config.toml
head_dim = 32
d_mlp = 192
vocab_size = 2217
tie_embeddings = false
parallel_block = false
init_std_o = 0.0133
init_std_up = 0.0625
decay_fraction = 0.738
seq_len = 768
train_tokens = 121000000
Each number is 500 + 40 x the weight over the matrix's rms, rounded and kept within 0 to 999. Layers, rows and columns count from 0. Numbers have three digits each.

# down: layer 6 MLP down (transposed), 192x64, rms 0.201, rows 104-134, columns 0-63
# gate: layer 6 MLP gate, 192x64, rms 0.174, rows 105-135, columns 0-63
# up: layer 6 MLP up, 192x64, rms 0.175, rows 105-135, columns 0-63
down104:469493472488536508518481482421542501571543491460512561471441453506483535389515560461479463405540511477508523498478620529511513525487492537529554512437510524472517488552490479531509521486481466
gate105:469485516507503504462567544487522580514549536409498510544506483447466491505443547497485558595496438521530396551410523538493451492502465494521462470502494594443521518478525497507542468523448547
up105:516473492464486514484520568455524506461491498561458453507572526555439519542525476544438510519510495556492532458485506485457474550499485439421476579519549609542445511555514535492450458485457484
down105:512480469415554482442433522482482481479463481458505553486585487517570476508573515467472426506468519534527518445474546519489515499519502526456546515509533477532464548459442499500456499512620497
gate106:482549530515517473509515424513495516429408469484445518491471517535460478472453484498467517443599513492542533557482541513574501482461501489501474495541459557486574467536476460479546486496572511
up106:506528529547498586471487469438523568486447506503552510561514411509467545520505490530562500504394575466532573521470442492485589481498527482453486492517450510474475482473485426450485464512533499
down106:565511494504432493445574476511452486555554544519515505464532567500516567506474557495470534517503492508451428529455458444511564510459454541479510508449534464498509539443563463548560435435430497
gate107:490437590526478497487459458489482514531478478575459535516472461598494556485482503475546473487491496496466531528503498479526479500486478442543549525525462541515574526490521471509421496464538477
up107:451547554507501496492490479453566521420476488546511546461549440470471425555523553524522522438497540506502492528496556548451536437434521494537465529582482478507522521533483493506451495444525538
down107:461559489489479508480547517449504468480444464504472463499503507534499504493523481532441502443487517456509527491468481570560474454545504549499548465564529473430487516579418521512458468581536516
gate108:530513442491520398568558530509509516488510455425433425474510452470461517448526476492545506450563517426477527485568551399511457492529539512494504493528554445494505538546534506554498556522463560
up108:441522483492432555459522506505514446437420465551561552473506548527506516555493480408443523453451488517512511492445475496429529498521573511474425452452526543552524548494482563492528509572575498
down108:424440562479517505472511481516479600513477531529508437482571444496497528563527562482515490466490541496562528544568512506499545526490469508519414456438547438445493534488447573456462491524494451
gate109:579551456512498481522387459534539484597511503535410498449454490499469404518477578546547501477587540496527419479527474557548486512522502529489533485517450431478471535467568461529448467520502472
up109:492476537485505460547517478544508488535521420509488474466510521501456511491429505456578536471557521477490487521474560509542550454448487544446460582499490468514593495540549532457495509464492492
down109:516509500473523535437462491475573556453498550530522448540503461491489503501548445485488503444467497538501530387480532526494495564489489458413462503518535502514547527407494505476525505511575490
gate110:533511476492578433496513495565463519537475493536501487520434450503514496497506546559450490446540554555447423550485488488567460452493492539484502510482528521506527499566512476455492448518498508
up110:509500490504501503534502514436450513475568507528589472521492452469462497473501523551456474519539529629482561563588472463481531425498430556512537489449484502504470495531535451521501460473544527
down110:470515421489586514506538471448553476430459524460491508606611555546513459500525511467444569427557513502538504480459441541467497498508548512501520429457511473517429540514502543516484513544475444
gate111:474491573448438469476526532494541466518445453601463534541445511416480526528507542486453548560496477446505468545498455576472534427522500490493464535478546482525555550469520536481437509487521523
up111:474514468522508488493452538417534553456453497436455504475604496530520504488495551517461549489539450493548523504491526507599511441533509517504558490515422465540525472572457449522472503465422528
down111:468518514484451513491501425386482509517455505514544496510498489491532477574574445592519508487491477478462489425468525499462520513579463513570506461551521530474554535466477470459569424524490517
gate112:449544469500425537606575497450463500522512483507453575551388562483463514532552453464503502559490499547495436452444447544415497498456550483505496486533398551480581560504530497522492509490483501
up112:544533471505447472513425440486508523507580525470517490460648592468431544557459507536537497506546520476522490490495466521471388477483445508485431452459524520493582486492476494561544462461576548
down112:488489402513477494536534520489511495456444514485538623490387463531459473536508483487490469451474438527553481515446545525542418557491520482479495473591550461503569522581605547437524476498524491
gate113:532543470481474499581516501510541550502538454427451507523474534485486499529532492413470563519435522407517496573477521517426536444445515504454458521537458530520540431501545534457485488438528553
up113:546485616485520474550443498474481545447500427480467506550506527523527476506535475528511526522520434430530484470487530515530514497486535498481459521516444423529602484485499512517458456510534549
down113:468482518416533415475550470471463516447547483516490532461513527474419539500447499497523481553452492487526465548449508511446450501522507515565528478526524482592535527510550557501541457473530438
gate114:481523506501460519540406540440530505478539490515455545483526496543428489523468536549484482488449535513467484547453484462503453464547463515483520498453523529556523562555493443508540521425567496
up114:454554476546561615532534503455494430441474483515462505516519504514464574488488508500468443486479467458498531488532467497466498461502441463491513507440469507556533519541499527553596507507470530
down114:536549505514512452509491483558460485512581519536568515417398501468546528440490548478497499556517479515501496438517524521507558470408505427491463479477487527505547450487492503539495470494502508
gate115:509432452542554503560484494468534549526552549490459507465559427455544518433459546490558539503477552506545463440527555504489472436495438539512518531537532466505452548475446504508431502466444584
up115:455484535495533550481528572523506520421442566543468501504524452499514554525513576582526420509504439521464522425490501461556505546516491516503483500514494512475394459500487470474511516589503460
down115:539453436515521489541548519478425485517452456505488501476466457455505526469575472485535510519507496548491570465475547450364573484494548523505451499539518525542525509521503436523419534526503503
gate116:507501497542589462504538528442440432535591474513508524482452481505514467509451534492551459462459533551506452541505514496523574474542449478561483501497474462500446531491494554402449457503554434
up116:469483457455513432543449483531504486594423478541484514467522470489541574516527494547481466436444516503470507471524514556477536586497508453459527580516475543563447554451524470476393470525544484
down116:468456493523519535542513508489547544547498517477583535554498451499518482511444496472558515411444491500556412449464549510487471493464526500514415520485478472466432539554544570431438533492583492
gate117:426528517506531507534478521467497494515526523494500437484476585510510484484588583473459513512480492497478498510506487458524501505562531466471476460485557447463443520469477491560468467520541507
up117:468538483477507525471496442536482501534462514516460474575529482489480463487466531479515447469521477527477539515510504495482475555547427573536455509501528573542488506545469468443497529466546469
down117:514490496521495525451484538416530508527414491543497499448542502524528533502475539505460535489508476513507516518504455501461527501484520499397512485473582470505483512559495575520468468472516476
gate118:458538548499545414463505459475528484475497434576583524420403539441499422523550508520558567468498554512516457449550574486427534456561447460517517561513481488528521532522451516549447477507521466
up118:468479483509484464471483449569541521548488460537424501519585506473481502507505501426513496558520471554527517504512446559581548532552539440406455483600526427525544375471436490498517457542504453
down118:569461532525431501499450511472554538570573396518496435439532586428556480460476524506472465521469438444479524524466531509517459542507493508464457568544534484542461492478455514461533504513615523
gate119:560466488480401536466496459538486461518492451451457502516508605506497477507487467508503562553493469493545468453535449579548454513513550553497538449530500505493499512476489494481550500475498522
up119:465438551518558494449573475484466533520524480516490521517514487524506495529517508496416518587520495438548431488462482545499512492485536524435559511500461509485433470524503533467485560511435432
down119:504589406478469494553514498514510536536443417541520495517479551515511459496470455472555508504484459446498515555513461530452469512503518520552566479500501506482466494539503487518444470490501486
gate120:533504447514501468509560494449489543424529534482477530529533486529478479466503537556520522492503513498445476428553464443498436505500393591478545528428451524520486518592491560487496479455532525
up120:563545532429505493532536489543495467488455515492508537437478486460428555466408433462589436525552487494478509454501505519495548536506504494535513542490492496522505499472527456550483435605535504
down120:491506520529493500410496476484460534472550502594440485441555514510512486466504500577527504501468493517513457398494507520500464534438463459530501529524476579491481515484520566515560504400510486
gate121:432492500501517526480547472455538532540475478556480532503453482518476517508567463516466526562501553518481538537541491449455435482506417494547388483531489581539467524538591508430526481502520505
up121:552503535482465448515488578516498472488555509491430471491505559504481514490488469566518516466462523477510527581455486591502464507476513492429443499424502489436441526544422491530480587490548518
down121:559575538509512524463475448502505482499522538545447527492565464431454528507430531540446536518483511508552434515521533499519479510533480518466530546471424550460470491476544491483455446565413461
gate122:459551450523523527495518519468566493550494466542427492476546441521482535567479429495510515538431558464455501527537543507395522512500502537388529432476487580553555507513482469484501544449548559
up122:557528454453548520507557513497512574537512485552493516527512494477492552502482550523562562519415493537495493459471524509470445483472460500425509502401454499464475443504514445503489516443512603
down122:503520532509506471508503505557474467546438549519488493526524466510488466546496515558534446506559409516495519484445431505492519505569502537592490507457443483453472410511475498507535482546506422
gate123:533554522523522440475596590506494539484508508513513536482520561512492527484469526518543445481436475439617478569407358512514440525485537528509539463477509453501459563500492446467468499481531501
up123:526472540488533540525462523485419516420464461496443575481534525495511527455416486452549449471499479508485463491484444470478476551450485488495463527469510448468570543570534527556490478618555501
down123:378477471487554473494493522492502470499516523481545528432558523496523523518478521459536484430484548588469462463469503526502554524599530487519518506510487421434459556450516540492549559484447473
gate124:454472538516559524489539491543422609455465445448503492544493546533475521589520543495480527556490522524525469438475425496485527504464515526511497483466532483484435438507551470511546479515485516
up124:420502456495532494537543492556447579509486486514466599518459453523522542515482453469472445466469534532494503485565485492452551528491499438521526498516508492551515496506455437561478531478504557
down124:545547503460493520481513495482512476504402593485509522458534471529522529533504507476537501504530488497519495515494470457497457493548520439624505462519529496536568487442450472502522480475467452
gate125:444551490409490470627481526505447516448465468500559557560472464511475564541569487451516511507507493513484458527493575419455499518497535519419496508487485537503478519541503533476470492560586469
up125:535537486524457480526494501440547480455422551491454487527478577532462471510528515481461570551499448480494523533585450456474492492528474447541460432498510454571466549474475509575526480540504523
down125:498520503515452462497489505548445506509466432535458461549523549554474485492525508519551495456454486493552581566409523503534437508533505539535553446407545485456524490526465527495541434489507563
gate126:487529556480588514509466523524441548503524417520506533479533486531524517457481465511526434489496517420491448546503478589492487471424566538386530458582444520494496482553502439471542548521506496
up126:509490553509493486541538499526525509461436547530470497467456491589501457495493518537530586489468527521437507426496459505436447494535542599516485564552487538541420528430515432501487473482516453
down126:530519507472457515495527508449545514465506478560466429532556446554556473473532475506474575468502428542519576555532508507527480497455475436505499505526429574484447483524491514473486546449401533
gate127:521491468490496516420466475553431468489507477529544442479557526592474458508543526564562532540428582482487437446491417496458443441567532495536407552543486506547516496525429480504539450495620545
up127:525508477512430537603554438517482463588508549515540516553502517518522542457530461501430505485497439481512479575461400473498566502525558493474510458456453565424419498473424562447487479479575504
down127:532454489516535380547512577477501535509493383489474480510477539505491512558485526515430414497524554541538465576531494485503531565471486518475547468448603539408482457448554565478489471458415539
gate128:462506493554526368541543413520459476475484439514499549491406499522451527512479449561533492465464537498457560584483512514496475585480452511483475449595515522520487455548470486429525506524507567
up128:532503528591468520427499464543486482389499533523526502471486538451500539499508444467543567459444527508526520499491402502508415474572569494455527540491464521508480557505633436474409462491607441
down128:555506487489511479570520438502514430498510521550464517507400560524463514516510500510545511449456565475440507564513488563550543503373521479498500491577528491517503445524463467468375534532488454
gate129:576498454434520480460534530524489457471466448535496532432541558461447541485547520489425509492524506539528529510470494474535559537542473537480481487489491479548477600492485486558522516453468496
up129:502448534506486475464526419515511505496496506449470570431483502504567442431543573453502529533540498527497474470525505506503519473482567546524550449545540445500508474461483576503494519511471527
down129:503493542503468517430457456483493472463495511498435510518521512538535481452518503581412513468538510563478544486476447478546531499523463489478493509523431466561487482524509543529546471569473503
gate130:559537481549551520515509505510446485446576505504483514525400499477452465504604402564542486490481471525528529426512520485523525524500440567478405507474441518535522491481466459423546502548498515
up130:473526545534505518502529538536539564458515482564510522499526487512439559430540485480425531465388483468503493438475522514513510454497550500509547469407437473492485551426530522468538510570491502
down130:514535565478520467409528507511497550464479481550463501503492456527488464516370517508429452508506527508502466413518460510504461519486473545450565552534521472533529497468542500632470494495529558
gate131:472503536479439498514506528529573463542576532498545483498466446508497534468512527442505471511424560481573496469492511449474398390520479459494508472528506495482441478576492592517436520515525580
up131:563521446516512543464456494469558512529433476513404529551516487545470484541494474562418542512441483416481526551623486515503438541527468491514431491476490473542564461512513514545494535513469475
down131:507439525514540499500504531520499476554561559441583454474457510535504551466539502535584443581539514553485522469493422490490542526503489417473473500499473506454519479547440426449442540512491526
gate132:470503488555501479491509491530410499566476507535496436486513404552491511443486554523529492426513558467426509495455491577478498436564517580518506574507536449543502514514530485508446488510450510
up132:511520489460408459553451472478565483508474521490529473446540478437562563471444518507549518488503482425507477503502467500532487448544433531464582522541528522508466542489533558442546466534493441
down132:464492510517446514372455496532514519531528551472566492552533559534518480560554522407447527505457540455483477570497499486552532478516466478421484525496506491491493536456511509478487443499570536
gate133:490447495471555542574471463472569513457558487513525512455531438498484607513454563543448497489556501584486487527468510490490542438496464485479518511504477512482468463444455526541512404539469564
up133:578524459491430534575451516507548486522518524527510451471544557542535451538517496460512458505521510506397542509478447458438484497501511524593473476473511520482447491524547543460530505554431474
down133:486562461476446528449501525505455503540462512466485505460531516479452580496569452511572466560568530493483476576467479483514488439527511495526471436517511495410588503478522483503452466538522464
gate134:529551483481458453537472538527483494466450532534525468488510462525474497534574436536494475527469538457523475510504433470435550447550453591511502491526516585440491449571538533476528513495511527
up134:438518507532529446479546491457471473412504527582464563457487488527511480503473538441482504500487494484437535493575555484580505487494523509561450505470508482498510493431518509489445510440528541
down134:525526436510551492523463513522458475483559570480513511432545625492470566502464508513513442520461558536492415481551484453471467465494532501420483544550456526438497535481499476505557477469469509
gate135:499495492530490502583536498436488497508465493503431498496537484509528518549467481554524496482548519470495502427431539520525484501461503556556553469490477445486514482527498458549483527464506470
up135:531475493555508504463466537438556479543533515524483488467454507520452497457529485454523500472538465496499515496494463561561504502438494545478506499522495453553515466452473522471493507488464531